Weights of a small GPT-style language model, trained from scratch on English Wikipedia.
Size: 8 layers, 4 heads of 64, MLP 1024 bilinear, vocabulary 8192, 22.3M parameters.
Architecture: LayerNorm before each block, learned and rotary positions, no biases in attention or MLP, untied embeddings, some layers without attention, local attention windows, shifted keys, exclusive self-attention, attention sinks, value embeddings, hashed n-gram embeddings, short convolutions, an embedding shortcut, learned residual scales, skips across layers, capped logits.
Each number is 500 + 40 x the weight over its row's rms, rounded and kept within 0 to 999. Layers, rows and columns count from 0. Numbers have three digits each. The size before them is the row's rms in percent of the matrix's.

# layer 2 MLP up, 1024x256, rms 0.148, rows 803-819, columns 0-127
099:516475514513505465464499507573487497479513610511516495446445503520548526496505548471500486525529559523534506526534505428489506456453520515492520442539460566489461525517497441520513541530537545493509539505485576484547554452426480462495488518592533585473449479515504452472513546503466517494532405456485467511503479568467568449503536513542516459573569517545463471480536464476466481544449
097:503493576447471532477465589471463462537529497500450525455457499539386511456530436500566461484541514533548486501485535535441496502445509488492511466541523514453606481515534490506523498457540529559448546519526443525505531466475452462548528523541537547517486452459547479533453520481494459428533474491545478540466457500531494537628531602592541444462573499544488519470546518469481494532462
100:534521562494596519475557528416477542480499528502477460433499513499469545492461448518515456472516545505495485535517453439517513574458491517499531500498527466488490523508485478566476538393538543507498549456447474498574540501481455486482492554462474450491494456499517443448508564505478577526451445520514486499481526517441578533482551462550520450505517464562504547531477481463492474452553
108:540480590428519502477573540497525462479418493495495490551483459495458474586493580461547516538521465531567503529537548483469413377472420522535528527538516530516520470462512563553464559492508448539487494507587574474474479461496506442452427508463512589515439506538480510519533512471482484465508548490496517445465484470498444572534509514543397423514462507502513487502534456483493423505485
090:501481419547575511513596493487456508480532518512496522442555471474527504562521477480519536586522528436469476474407524492472461452502519452476457505549540503463479485512480468471482489502456399505505546513524547528396512515502483542528496571540497564489490478598482567458479473541508506525417521455507466506490561537484573505468514528496495561503542481498485493530475464493510558566542
101:495578524469540453528521398537393499504511435483542525498398527525461435453461526453447537569498518556491524448455641510560459516455472572483485529499517447528496431512461511476603426547532504524498533488487505514462502508548424505542551520467514460461556555506540550454411490516505491439513549461470488469517507475472471552555593488507456506489490524508553460467487476463601478462468
104:427514491455526496570561499498548484515486504447543513528549519520475490545488559421495520428479503548432486526555507532501465439521478480523527536557512512509585522418501560510565550479565462457464513461508520484522498424404571464451454474553492521436491516528516512482507483440460488454548465461477489521525408485422485521596487531484516514468497526531464532482545479530532521501507
103:553494527529494444551525536503406543399477428459461468496457437547469396358527530488543512580494470583531499448478509475505489500508531519498547488534500475525557452517497510508464534454437593566532490500541506441470557465552491475508531523544484476479462510481504473501538430479514454459450481518468551516479510496503593515565474467530548537480495500511524499467487449544514507523484
097:532519555437466504508483468476481462492504491529527483543509523541417484508549543528547442540447534514514506435526522474553489506443417540518526475485465382528439556517422514525453469524570513439556501514500441488411479598541454516508522478489545557480478479533561398464470526482543522553563560433460493459477463521496495475475513471479429485520410516511511500447503502620524532445474
098:583465492509468543498542578479458511502550510486557437482475521426428521470570507585471485523500467539460495517514497490614492479442404481479512447532522497411545454483488555539529435457457489477540515494509487470554473475518504502506558429453518481518476543493509486541532465614478510485474532467443536497496474514448546466488480415471480555457505483526507571462531517417512502523491
099:494481486486495438470556485523464556548476504570535483553507453506526568489496496501550486487483500484474469482487582546550516431521547523534539517472544469553567482489471450495573463561455444566516484549487501435498482563525529469523477481536499520565487539489545553510467448494429474468465510507404503378431498493520563543500513526480451456504546405453518467437524499493538423504486
107:398545469449557525396457490501508516505446461477518546496517437481544504474505535476498488528531521492450537457451562480511497526448540492593483479542533539488519441524533443486500478470460496541495498528480446513518567518491476525509457518436469497482533516528572589558457554522449599461498511525541463427411504486484574473552575507454471514511458516517499511543550545510446513516505
109:448563507491463499515518551562447448524454467494460450469479552471454473565518528494472469465489444457485549452530538475461495456537518525592497441458520462473531546535486477479559499505549496571513524567488514464552372439550492477494472464532494503501530502516519518530519477542479472522514545480459534487527509537569524463518492606577520507518484459482436487513538442524515548532514
099:485429550534536526497456539453522564480546481480451479554495447578518497442497573492537495448493508486454527502525495437554494586487563531444529498439525520499478559491485466558578537459435534460561568448489503551549467520494403479497479568426499533454493525473528480487475495486555462568508532488481533546453409415460520511522493442489423502503485442554557509524575523543435531515537
099:514505568538540402463594516511468536575496518465493493512531453569485482457464575556430490505469539537519523469431454500553478540462502521506498565519443542440527493502500560525478503504512541492497460521473455536554477561480487517577517430527468487524461571564515506560480539519547525501461451493470525488483518566495510575579479554491501528505471500508425476508526450590450497580473
099:466528496496521521390459573550491513558492486498544550542477477515560513523465515551533513585556478491465520549532514529452521533507454499443494513544510519528416512457463481471428555438519509462509490544493535508508519499603565529437551476513491543433444513536474495560532503537494452461483471439481495503515448480499518506482432481512573538532499609451471449515502441492531485517508
105:503516554521533484421535452508529502523495544457527549428562519508461414542529557514550433477502557485490435453497539435535464450518490460562543510481419477473477514468500471474461486553505509469511413467457515394503486542593500529433524568531456483547487464513443485515564450465502521469485484506483511496533486533539489528495508466525482453451481477535517537538484534431566529504532
# layer 2 MLP down (transposed), 1024x256, rms 0.0682, rows 803-819, columns 0-127
104:501519480521465510517497513425501523484510521496533474499483538515533481522520469529451515524463520507475449517534526547427547458566502479550455437534481513454454493489461523530530478483512522516443545533536500409421456569633467507547457498437470419465562437442511470510548529546499502496526478446443527494503462521448475492551495578468524420444506478474567607493534519517448474464496
104:437495500494549493531560462514562529529474525473495517386473417434490508435553481453530518462438494585513501554540466484521555437453476511478459493494535479453524434520501483450468472429534522532444479542448498546617483464493500544539522520486449488468475518480492514453521517524560447473495538484480465438565519513463535480555523547479490642498528491504535550489526497507462480467410
098:432520517495495536519536424462452452476471424558499495465561476526509431523450424465444515482480489531497529465508466507520488452506515501542530529534430476529505497484505484501502487479488529480567611611441446533522567498500504553537534532422569532506546537505554531541539495529487545523458508568506533521486439526500518520451408469496541466499475507489493497545445530485474558516512
105:505575525507485514553416551491448483519516568461505550538516533570458484470455496530536501482468478490451538449486442550474473583528375440499444570457499474455555549471536568462517472455589482520512516486480498504529563572492499489549527485481553516500488507523502482493456459529531481515488486418534608515470549492470549469484452553517564536454529522525562436467526508505492506555463
098:482526496601505510573510536521421494501516459512545478540463440516531420572483494555457585521473432517503511460491531531512471474444537502498499573508528489486426506507440440450453472517556531527549544501512372482469577476376453490527482469467469521468466488445457561550502541528546538568519474507477477444529523499583412469524524501410516494465459464562556490527515493524478483505449
098:490443515506450481427551489490386483463555433542529501435469437505507479543497448480495498496476526401511596537597524545492489459544479449609512518500443491495553483486432560468459478507545515493478518488489543476494637527453484465508569510470536499492480476529465461521583570462487515524505477460499507499561532530503583502444478579516404451490526477497589521496458527495494466558491
101:429511497523486486525468486524557518454482511430511531455507494484513510498542523481483526492512547549473541512519545484486474504400473500560528478533494550510505546444446524556570538503519449462522494512524502450477509489442531434525496475519488474477499489503531554571492461459520412440513494514477488513491454474454438474450502583492502595597553562468518552416544530553450455499483
102:506459548542467547431569498572512506499537508580547505531468431437486519526574527502525493463568518504440469458558500447511506433483468492386425483454544580463509555478485450500544546426551483558528468449477534499560466443514471503469533466472483507486432460496468513500538446576493435488486488456474537501537510531522457458448540575553565494487547432517525437474563469512537510522479
098:554492466501489453496538487497450469421556433483535577465473518540551481474600517480464540477467471479470509534445546512485464439472493557495489476497528477548542516466512428472515468512467501566476447493498454530450488550491502493462538420526484492509530450503523513520481564534607528545513520580475502592487498499531551475483448496513496432532560505538547493500475513460530488474443
097:544444486507529514499543478456501555535482476423488510557494483512496504475475543501517501546468474547492471536486500547574551475492451434511592465605555529549506564497482494550495525518503434502525448534409518445502586499521462500421454509604537502492427484455460538514530501526491471492524564417405489514525515444545493512485468467443507588529505539432537497543509497496509494572497
098:547574519490462548524503499424488501513459461584534504604453553443431482476549485484466419544474516504545515490472525488478531422507428499402583520514466476468557465570461450460517529458469557468483552522462498478455461534531440438526517529554520558539480505481496524548477548588553479532537489518466540460464494497461504461542541430460508492549532454525465536469569509492483454482539
098:536510507443500493462503523548544460489523552583498465535447475479473462495458535493467537512510494449482538553548526520441444476497526531500460439499455437530444546485479525482441470509471535422488516458512532485515604512436551500500552500533511554512575538513517475508481550596487559478552517582545585476514492467428466484445501488471463472447471493539500482480525524489481519516469
106:523508439538472498531524518457572491545515423584503478492539425539521553490573515553527464478522519540447524471449494521525500514431467442498506485553526505529493509451517474579439449564442451558534478589429476526422517523482519494428441508506477497450517406470528502548440469464513521572461535485473510495482520513507494437422462526480498476522517453487478519466477515466536588483510
101:451448541515509497430523462446471524496510553477550501478518533433509552438476521546596539543476471466496548596519487515548501516522485530458510466533456475507516560542488423484530473522469518506512500447462499511443496470567456517542462471478476475497517485493517494460570536504541519526448592446546410521534491538450456508448568459509449474520570498484502495508501496532523494515497
095:528440473479480463456488483501476463515488528558543519514508553474493520510492403480492567498483526474521470572502552540514522445476480532508531480419484492541416498460560531456448544472520509562531461484486508470441511473515511493433540456460531521412572510468420505516516444497466440581511521500496489557464522446629508497545486509520444401468440504468565541457483523466512530451545
100:462547458477495484493510518471470495471476524508532443488529577474454565604456540530513470468507443503525490468543500455587587519481433516485551472559561491471501505555544474485539456504486532487444540534463455503509507471527558484513468411502472501514520455583458442545578447473425478542536513464465482456476424464559557482515483516449508422494481519518453473502481544495538546456498
103:517537486472520515420531450493580533508480504483494513511480553487455579542494469530469503534522497528473430451470457493449506504487544526495537498526501569485423482493467442464430494418514555485527440574561605479466561418482493548491461411501525549484431433591513465475511470455484513543540528437508519475566487521449533500503502480513480460517502530554532481530518504380462503480434
# layer 2 MLP gate, 1024x256, rms 0.149, rows 804-820, columns 0-127
097:393511515454464595459593482492475486587442525508553567509430493468544468454474537455542497509539480516453472450542516489529535521553570512545422458525465481527489493492451526474468562485524457450484587513544524529492446479468511543510533491497472524547481501503461510461501431568476511446433478546523522442476472509536489420527508511515503531440489498534518571476422463463478476551520
100:511507566546579504572493476471509547421395465548432557543488557511489430493512507492516521482560477452517537530499523456495495427494396463542494499466495446576484584521504490536474557470494499483511477497535551512538445509552515464511513463475520468472520564470459562521529546500526531521515528519480451492520521492495473518496486466489457488516543530431594608485437447342505525498490
104:523504518425507535505463477544457522458543541485500491474509453544479494500481466525558531594516457490551563392480470423480480470490548489549533480501466521521463496485582560448483551522445486503452446466493491546528494387552562488445543428500486541452484487486440502495499512541503452456522515514439524528463465518492531474490468459523468502481480481474445604478466490550471474451487
096:539502494454455529541516599473498532546573532506521497533439521519447475504533538499449546517532506570507513469572615512506466484471419476521464576493446488560417478493520459469572512487463483532510501497449474442497513447484553519519528479503415511480514449456473470494529492487510475464591405499514528445493461495480517558511531537433490470495523496541540497508435551510474470500585
098:504459502470432461464544535480508537553531466499554504560509419472546435474520490510490467449495496454511446490558457424522502555569534530569605474529491456515492540449510491503534537514475518489488455488457493509476451472507431532497515452490388510510505509482494541491493521436533510467521528549519419534505491587397487472613503504501533452491471530437459524511562537473507519500500
102:405520438589537529505475458540488412512468499509482558503501520441517485508477462575439454450538494555553534526498415379491550431429483468459559456483536483457469501507499488545550497455478535492516540562569568535478468444492487535469462510479417502539429493437437510585485494462556563507560478471538495478542517560452520511454542512513538506500534533471461522493433551523437510499536
098:457493467545531502454498557519552483563466561539474517493491513534451508511464515423474443497564427491465551462554461537531532607487503535453478500548549575445524473469545513443461529522553470476479494552457554461573471508517481490522487415466544587516435542557492535493540548493535445535503473461440493464525561538463475511397507488444563511537538474485522511488488543485534553522470
097:531498472475429496467466455499461547526509496481443523479523443417525480510529517438526500521527441485477506436520450494525544457433531514520532549574549437448532487501511406536498508464427525441591487495494514495550511481527540449460472516471473590506516512557544500442584470416457475523494471506490457487529512560522458455467480554486544543513481478515462469472470536488419504500485
096:440511557475516495439512482481458510474460502493483466557511517547463473543484516450506518488512604534505479538479471503545525493430572489470498386539493490507508498484460534467454510574634521561409470535475482494496537584559436509481484529498511454528529436520539469520414490455530520560525498556478504467485534501504508573469496492502575452445492414467496537550455458516515494525517
097:503463516517463496419496523492530444491518463498470522478493491515489433511502482490434518471517564478487498447443519449486523517531541508479476605514594498518472469491516479482538495478519605602526497460490439519584486502536504545541585406562512513496561428536539470519466511510609507541510466525514494496454474525511478457513481487467460514498464553575511434468532534438486460499493
099:462497505528515494490415600454538467547565463487455497485497585473521474513470435521536511520542466455476496494464530496530528383546577499430548551470532493584495531510511480482456531474503541535484471532513468486466515475477558597489536500546534460482517517458495486516446503474471473543466435486486483494520465493566504486518485415478526473487543420574481520520554445485484522503504
098:506451486498501486507518585483538563513508480606528480518552517486503562540612475488480488449502486481481532472584536478569470478429548502451497608472546496507472490506522460535429502453510495551544469547457446523468474586524462440496516522557477475444512497486497528526558436527481574506422513493546556464497475512559509486381461473526541441495436486507467481467460558542523480545526
104:447498478465481518480526483525498490504486416456496532547540487467511463509482420463396589495445469530485491445504491573456549484564476563527507537495581479482485491462474425518425487508506478470475476525524551462529543531525521551482566454475496474506470487487442490530593534443460504484497469538460543575529572491498430585457489472492502511523446499436522542484483472522495494498433
091:484449497544530533472493514490526486480524485568540599522519529430572462530483520514490507426550523469441522493574573477537479480543484453526491486503459492508487509453583491526472523463508469555422514461514513474415472453453480454541560454438524550493492403561534470402443493486494452477524505498455460572467483533523513539471427540536521469477503470390489510456543528523510518425490
097:587496527484536411420471494562524495479500550491487493654489512452517489513411530469494511498515482520491486545502470498532441508520500450463423533511524413500523475465445497504524520454441450501561553433509537421507455472524488559482462487436506517472491527479487504442479483512538530502464556542375494538471537450453523574442446500489494478551517461423496504534535529538536462459443
111:506465577438527503522557506479495477491547465507504475415535527498517483495508434508507491534450463452458588497517500525479531521514556442448443526523540540538569573515481505521532490503517432565531528486476414511603508499454475469452499512422569521492513465448519429454577476506537553438483508592515519498433510558484470510502465545523587514444495486539502470572508486384550472542483
099:522418449542550505527605504498526464492450507551522543523465484481481506481507478516554477511430490466470496481477550509492456456553538562501508478522437497442498561541562542504485525480522493476492453506464486516467500512432515531518513477499579483510467533571526470524499460483494546466500502475499431550507501537442583490494475537516474543502504545448465576543386504454533563511460